config = dict(
    init_std_up=0.0493,
    beta2=0.95,
    schedule='wsd',
    final_lr_fraction=0.0,
    train_tokens=815000000,
    steps=3109,
)
Each number is 50 + 12 x the weight over its row's rms, rounded and kept within 0 to 99. Layers, rows and columns count from 0. The size before them is the row's rms in percent of the matrix's.

# up: layer 3 MLP up, 896x256, rms 0.136, rows 604-628, columns 128-191
# down: layer 3 MLP down (transposed), 896x256, rms 0.133, rows 604-627, columns 128-191
up604 107:54 46 34 32 39 61 52 50 53 74 39 40 39 44 63 74 52 44 40 43 52 54 69 80 53 59 35 53 59 62 47 63 64 52 38 61 37 72 58 26 68 43 59 26 39 56 50 42 53 79 22 37 30 40 56 62 59 30 65 60 50 44 45 44
down604 102:58 38 53 51 40 20 34 34 54 44 49 47 47 39 74 29 45 44 56 57 37 39 22 65 57 56 35 51 70 58 52 61 48 44 33 77 59 66 59 41 34 31 39 73 42 69 50 41 57 59 33 56 55 54 44 53 28 37 64 54 29 43 37 54
up605 105:45 64 59 72 20 59 51 40 38 37 43 48 43 49 31 39 56 45 51 70 28 63 52 50 33 53 37 32 59 28 42 61 64 43 54 36 61 50 57 64 50 45 69 62 56 52 45 78 59 49 39 64 55 61 27 41 54 58 60 81 47 51 53 35
down605 103:29 43 55 73 51 37 23 59 56 69 53 45 56 54 61 57 54 54 34 58 54 30 62 53 46 48 36 53 63 33 63 62 52 50 64 65 42 41 51 36 33 43 57 51 46 49 69 85 37 43 71 38 40 40 70 47 44 38 76 38 47 52 50 79
up606 099:46 41 46 60 66 40 39 55 24 43 49 59 35 43 78 30 61 63 60 46 48 63 39 41 58 48 32 37 41 58 52 52 55 56 39 55 74 31 45 57 66 55 73 64 24 47 40 46 61 73 52 57 39 55 61 78 37 51 43 19 40 31 44 48
down606 102:57 46 65 51 36 54 23 42 56 70 39 34 53 35 41 32 70 62 38 39 56 43 34 64 49 41 53 57 23 44 26 41 49 68 34 52 26 50 61 69 51 70 33 44 23 66 60 40 61 54 59 48 38 53 70 68 25 36 56 53 69 40 57 58
up607 100:44 60 65 46 48 52 43 50 68 54 44 49 54 58 62 27 32 52 71 54 37 68 65 51 62 55 50 47 62 45 56 56 53 32 52 75 58 54 53 55 60 50 41 63 36 57 37 53 47 50 25 51 60 52 39 50 58 52 60 47 57 23 41 31
down607 099:41 41 43 24 52 52 63 50 28 26 36 54 22 44 51 62 43 57 39 47 42 37 45 47 64 55 56 49 61 45 55 36 23 61 41 47 42 65 63 46 44 45 65 17 56 48 34 28 49 49 60 50 55 66 61 33 44 44 36 64 61 55 51 57
up608 098:64 44 54 66 62 55 42 48 58 62 51 43 57 43 61 48 50 59 50 48 70 48 57 48 50 53 50 57 44 71 56 44 26 48 60 56 57 66 52 69 37 58 34 32 46 43 46 69 54 20 60 63 56 42 36 38 48 33 41 55 52 44 56 52
down608 104:52 52 42 52 56 55 66 68 62 39 42 45 68 56 56 51 43 59 55 50 56 44 74 46 40 75 43 64 47 33 52 50 57 54 58 40 59 68 81 49 54 37 55 71 22 22 57 68 75 36 57 47 42 49 61 66 49 15 22 63 55 50 67 35
up609 105:58 45 57 36 43 53 68 31 49 53 50 39 47 76 63 75 74 45 58 43 37 52 52 39 30 30 51 60 51 45 35 61 64 55 46 58 48 32 51 46 56 35 60 49 25 80 54 38 49 46 45 63 48 37 59 27 63 39 64 43 45 53 52 48
down609 103:38 65 37 50 41 54 52 52 33 52 64 54 54 36 51 45 40 74 49 53 43 44 39 55 65 60 53 53 40 41 45 40 50 55 66 49 26 61 55 50 39 48 52 48 41 60 38 58 27 36 43 29 35 33 47 62 30 45 36 60 19 40 53 72
up610 086:45 49 38 50 45 75 63 52 57 65 33 55 59 63 60 43 48 32 48 55 27 52 47 65 66 43 40 44 55 62 58 61 44 59 41 52 76 51 55 65 25 69 52 26 47 54 33 63 51 42 54 31 54 59 50 62 52 69 36 42 63 43 36 44
down610 087:55 49 47 63 51 61 78 29 68 49 30 32 38 43 54 42 43 53 46 25 40 51 13 64 44 45 48 46 46 71 53 48 57 64 46 55 60 55 61 75 46 47 59 41 43 43 41 52 57 50 43 47 61 40 57 32 51 52 52 58 65 64 68 46
up611 092:36 41 59 70 61 67 54 49 66 43 63 51 41 59 49 33 54 51 53 46 67 59 36 33 42 60 46 43 61 57 44 69 58 39 55 36 61 56 33 44 52 58 36 39 39 52 46 37 56 46 36 44 53 63 41 58 42 53 75 78 43 67 52 56
down611 096:56 44 41 54 30 27 56 72 40 45 49 34 26 55 39 35 42 43 72 54 68 51 52 45 57 44 57 62 45 55 41 48 61 47 42 55 47 50 54 68 21 68 63 36 52 59 51 55 40 48 47 59 62 49 66 52 70 28 76 52 53 62 35 70
up612 097:70 61 44 52 36 70 41 54 38 52 63 61 50 63 44 81 64 56 68 57 57 53 36 49 41 62 56 67 54 43 28 41 47 39 46 44 60 44 37 43 49 52 64 54 38 58 21 59 52 30 66 71 68 24 54 54 41 63 49 47 44 55 61 62
down612 103:52 34 57 52 45 38 46 46 48 42 49 36 71 45 28 58 47 27 63 61 60 61 50 52 53 38 57 57 58 55 59 49 58 47 56 54 60 53 74 46 35 48 65 30 71 62 54 39 52 56 59 48 57 60 58 68 74 44 29 51 52 31 53 58
up613 095:58 48 53 70 43 77 64 45 73 44 59 76 50 56 44 40 70 53 64 40 56 65 50 57 41 55 53 49 51 36 47 33 60 63 35 66 56 56 59 53 47 48 45 54 47 57 45 39 56 34 52 68 47 51 47 49 28 44 59 38 38 57 39 47
down613 087:37 45 62 39 63 46 41 41 67 58 37 58 48 48 53 45 43 43 77 37 62 64 71 54 52 60 42 55 44 35 53 65 47 73 26 46 60 74 52 48 29 51 46 52 40 40 48 49 68 65 56 52 84 46 52 79 65 38 50 48 73 70 55 69
up614 107:62 48 51 71 77 58 35 56 44 66 56 21 50 48 27 58 56 45 35 60 42 76 53 26 71 47 56 40 58 59 59 33 47 60 46 36 34 53 51 57 64 56 38 52 55 57 54 43 62 36 57 56 46 53 60 48 38 32 41 62 59 52 63 51
down614 107:62 55 53 61 44 37 49 27 37 37 59 75 35 62 65 49 50 46 65 39 59 59 21 63 23 44 61 49 64 42 71 54 66 44 39 75 45 54 42 60 39 32 69 47 55 34 22 51 48 59 56 71 48 32 28 65 73 62 49 50 54 42 60 47
up615 103:55 44 35 46 50 50 53 51 43 52 55 52 62 32 48 48 21 35 30 62 59 44 41 62 82 46 54 39 68 69 54 35 77 59 70 49 44 63 51 56 46 52 53 53 67 65 55 61 50 44 33 41 50 42 40 50 46 37 38 64 43 50 52 58
down615 103:52 52 83 48 58 58 65 56 87 44 43 38 47 50 39 45 65 62 51 50 54 58 44 56 40 47 61 52 24 46 46 72 29 41 35 48 52 34 55 56 52 42 56 44 30 24 60 56 56 42 81 54 59 51 53 52 47 15 46 25 52 30 37 36
up616 106:45 50 43 47 19 72 37 40 40 55 30 54 42 55 55 36 47 48 65 44 70 57 65 31 36 45 55 48 37 51 68 47 47 32 54 37 60 30 47 61 59 43 52 64 57 36 37 60 57 44 42 59 75 68 62 46 44 30 49 33 41 46 47 54
down616 103:51 51 56 41 74 43 74 40 46 54 54 60 46 51 70 72 53 51 47 58 44 43 48 47 45 45 70 52 68 62 52 49 30 54 41 58 50 64 64 47 42 47 49 55 44 36 33 41 63 45 49 57 47 49 47 45 51 67 52 29 55 29 40 45
up617 102:29 47 55 54 59 36 50 81 43 65 57 68 60 27 64 55 62 55 48 41 58 43 54 52 67 50 41 63 57 38 66 51 48 69 51 72 41 47 38 38 39 24 41 44 45 41 36 61 54 49 56 44 52 50 43 62 67 57 60 48 24 50 48 45
down617 101:64 48 39 60 42 45 41 46 65 27 45 56 61 43 67 31 58 38 62 81 42 35 58 50 44 43 36 47 36 78 60 41 51 51 61 41 59 52 62 62 51 48 38 41 62 46 50 40 57 67 60 58 50 44 63 55 26 63 53 68 45 28 74 54
up618 089:45 36 69 70 55 64 68 61 47 68 47 49 53 53 76 31 60 59 36 28 65 67 50 62 60 35 63 51 51 47 39 51 67 39 55 41 43 73 58 52 54 52 60 57 44 41 62 39 63 50 55 36 48 64 65 70 45 38 43 49 38 54 22 35
down618 097:51 49 53 39 49 41 49 50 42 54 56 67 44 41 53 41 39 37 37 65 44 57 47 61 42 53 46 46 59 64 49 46 55 44 54 34 52 41 40 59 70 51 32 51 44 77 20 53 36 37 39 66 42 41 31 29 52 40 55 59 51 54 41 45
up619 097:63 59 51 43 45 33 51 60 42 69 34 42 69 53 57 65 63 49 53 58 53 42 30 34 56 55 44 41 49 54 50 58 36 68 68 69 42 52 26 53 44 46 81 47 38 64 60 47 51 81 57 51 38 35 41 41 43 44 65 38 32 50 53 43
down619 099:64 46 77 51 76 41 59 57 34 62 41 60 56 66 16 57 56 50 39 26 50 53 44 47 52 24 45 81 65 68 41 42 41 51 60 49 53 48 58 65 50 55 64 56 62 48 54 44 77 63 63 64 58 44 36 34 55 60 59 41 37 56 54 61
up620 100:40 60 38 36 76 59 45 47 54 57 54 48 56 57 49 44 65 63 38 57 47 70 41 56 54 49 59 35 61 68 54 44 57 39 36 48 44 40 52 32 89 67 41 29 42 53 41 54 66 46 49 41 57 37 38 68 60 37 58 45 73 70 60 37
down620 102:46 64 39 77 53 42 39 50 51 52 50 50 45 52 41 45 56 24 77 48 57 42 53 42 46 70 30 46 51 50 40 39 68 57 48 51 10 41 40 56 42 51 43 61 79 51 47 58 29 30 46 50 64 49 65 53 21 61 60 45 36 55 61 47
up621 102:60 51 40 37 62 69 46 34 50 36 57 70 66 49 73 33 52 39 56 58 54 38 33 44 57 50 45 69 54 46 48 62 59 43 69 19 67 60 54 76 56 45 43 48 28 53 29 63 81 64 44 39 39 44 43 47 62 28 64 55 56 80 54 45
down621 105:38 40 39 44 50 48 30 59 50 81 56 57 65 52 56 49 50 44 42 43 47 48 51 49 60 36 31 60 50 33 52 48 69 65 51 29 64 26 72 41 41 59 68 52 12 73 40 51 90 49 41 58 46 43 48 50 53 36 36 56 49 38 50 53
up622 094:55 42 43 41 39 42 39 26 69 37 62 44 46 38 44 45 52 40 54 59 52 61 48 34 32 53 29 58 58 54 39 51 42 44 57 53 40 59 56 47 46 37 33 69 72 24 42 53 68 53 46 56 52 59 83 54 31 37 50 74 51 23 53 68
down622 096:41 57 45 74 61 57 23 72 64 45 45 55 70 62 54 61 52 52 44 50 56 57 66 58 65 68 48 55 55 43 44 45 45 58 65 45 46 51 56 63 65 54 47 62 45 62 44 57 71 59 63 39 46 66 49 63 48 41 40 45 49 72 53 46
up623 101:53 50 52 40 60 30 48 58 50 43 46 38 31 61 42 40 39 52 60 42 51 45 30 58 55 53 56 50 61 59 45 49 46 43 51 45 91 56 40 51 48 61 46 48 44 52 35 65 30 62 51 64 47 50 58 57 61 31 27 31 54 57 59 32
down623 105:59 48 44 36 61 43 48 52 50 54 48 79 42 45 34 54 47 56 63 43 47 61 66 43 65 51 62 64 35 26 36 46 52 61 48 55 39 34 62 34 54 44 46 56 28 54 64 51 53 59 43 32 59 53 50 58 29 60 50 48 62 10 52 42
up624 090:40 58 50 59 54 25 34 46 63 41 56 48 43 40 28 51 32 45 56 39 42 70 49 53 34 57 65 56 55 65 49 43 32 51 15 32 71 47 39 40 64 74 60 58 43 55 39 42 40 34 62 56 42 39 37 29 46 33 44 54 33 85 78 62
down624 095:45 64 63 49 63 38 46 54 50 49 64 13 32 62 40 53 46 61 59 51 47 39 53 49 55 50 64 59 60 66 56 44 43 38 31 63 40 34 58 67 64 43 50 64 61 61 53 33 34 47 36 45 42 45 36 64 46 62 36 62 33 57 58 34
up625 103:42 37 41 43 64 64 36 66 48 48 60 44 34 65 49 56 50 56 36 65 43 66 38 48 63 34 71 54 51 47 60 46 53 21 65 55 61 38 46 52 55 72 79 42 62 71 55 61 57 51 28 64 52 63 53 44 51 59 41 69 62 39 44 66
down625 092:40 37 50 64 57 26 33 69 49 35 39 38 45 68 66 54 52 52 65 37 24 58 30 46 44 70 53 42 54 51 72 61 61 41 60 54 38 65 61 48 35 31 29 45 49 25 44 66 59 49 68 61 36 55 37 59 54 78 59 57 45 51 43 59
up626 107:41 59 58 39 39 73 46 62 22 56 51 66 31 35 47 36 58 34 55 51 59 65 65 44 41 71 26 47 65 45 36 30 59 49 60 58 40 57 51 47 50 56 58 54 38 47 44 61 56 48 43 62 61 58 46 64 39 57 44 50 54 52 53 40
down626 112:54 26 38 45 37 32 48 58 51 20 33 37 83 39 49 46 53 45 37 61 40 56 50 47 53 74 46 54 38 55 24 39 42 50 55 17 43 36 72 43 44 83 62 50 28 58 28 48 61 31 65 42 60 28 68 55 61 33 34 36 31 51 21 44
up627 107:29 66 49 54 51 45 15 60 49 50 44 57 41 44 71 34 51 52 47 23 52 64 48 48 51 35 45 53 36 56 55 35 65 46 56 44 45 54 39 68 62 30 63 64 43 43 48 51 70 64 72 36 42 41 39 67 51 53 50 56 46 67 51 47
down627 106:53 48 60 57 50 54 74 48 28 43 80 49 57 50 48 55 38 55 47 35 32 49 22 61 58 56 59 47 25 45 72 56 46 50 45 46 51 54 58 31 75 58 45 43 58 35 33 51 60 61 42 48 59 46 44 38 63 65 53 35 52 45 30 35
up628 099:48 75 47 49 43 35 52 44 37 55 48 38 44 59 38 79 35 45 50 58 39 61 60 52 46 55 16 28 46 35 49 48 72 42 43 32 60 55 46 47 56 41 65 63 42 62 56 54 53 41 32 57 42 59 50 58 49 54 48 56 58 47 55 57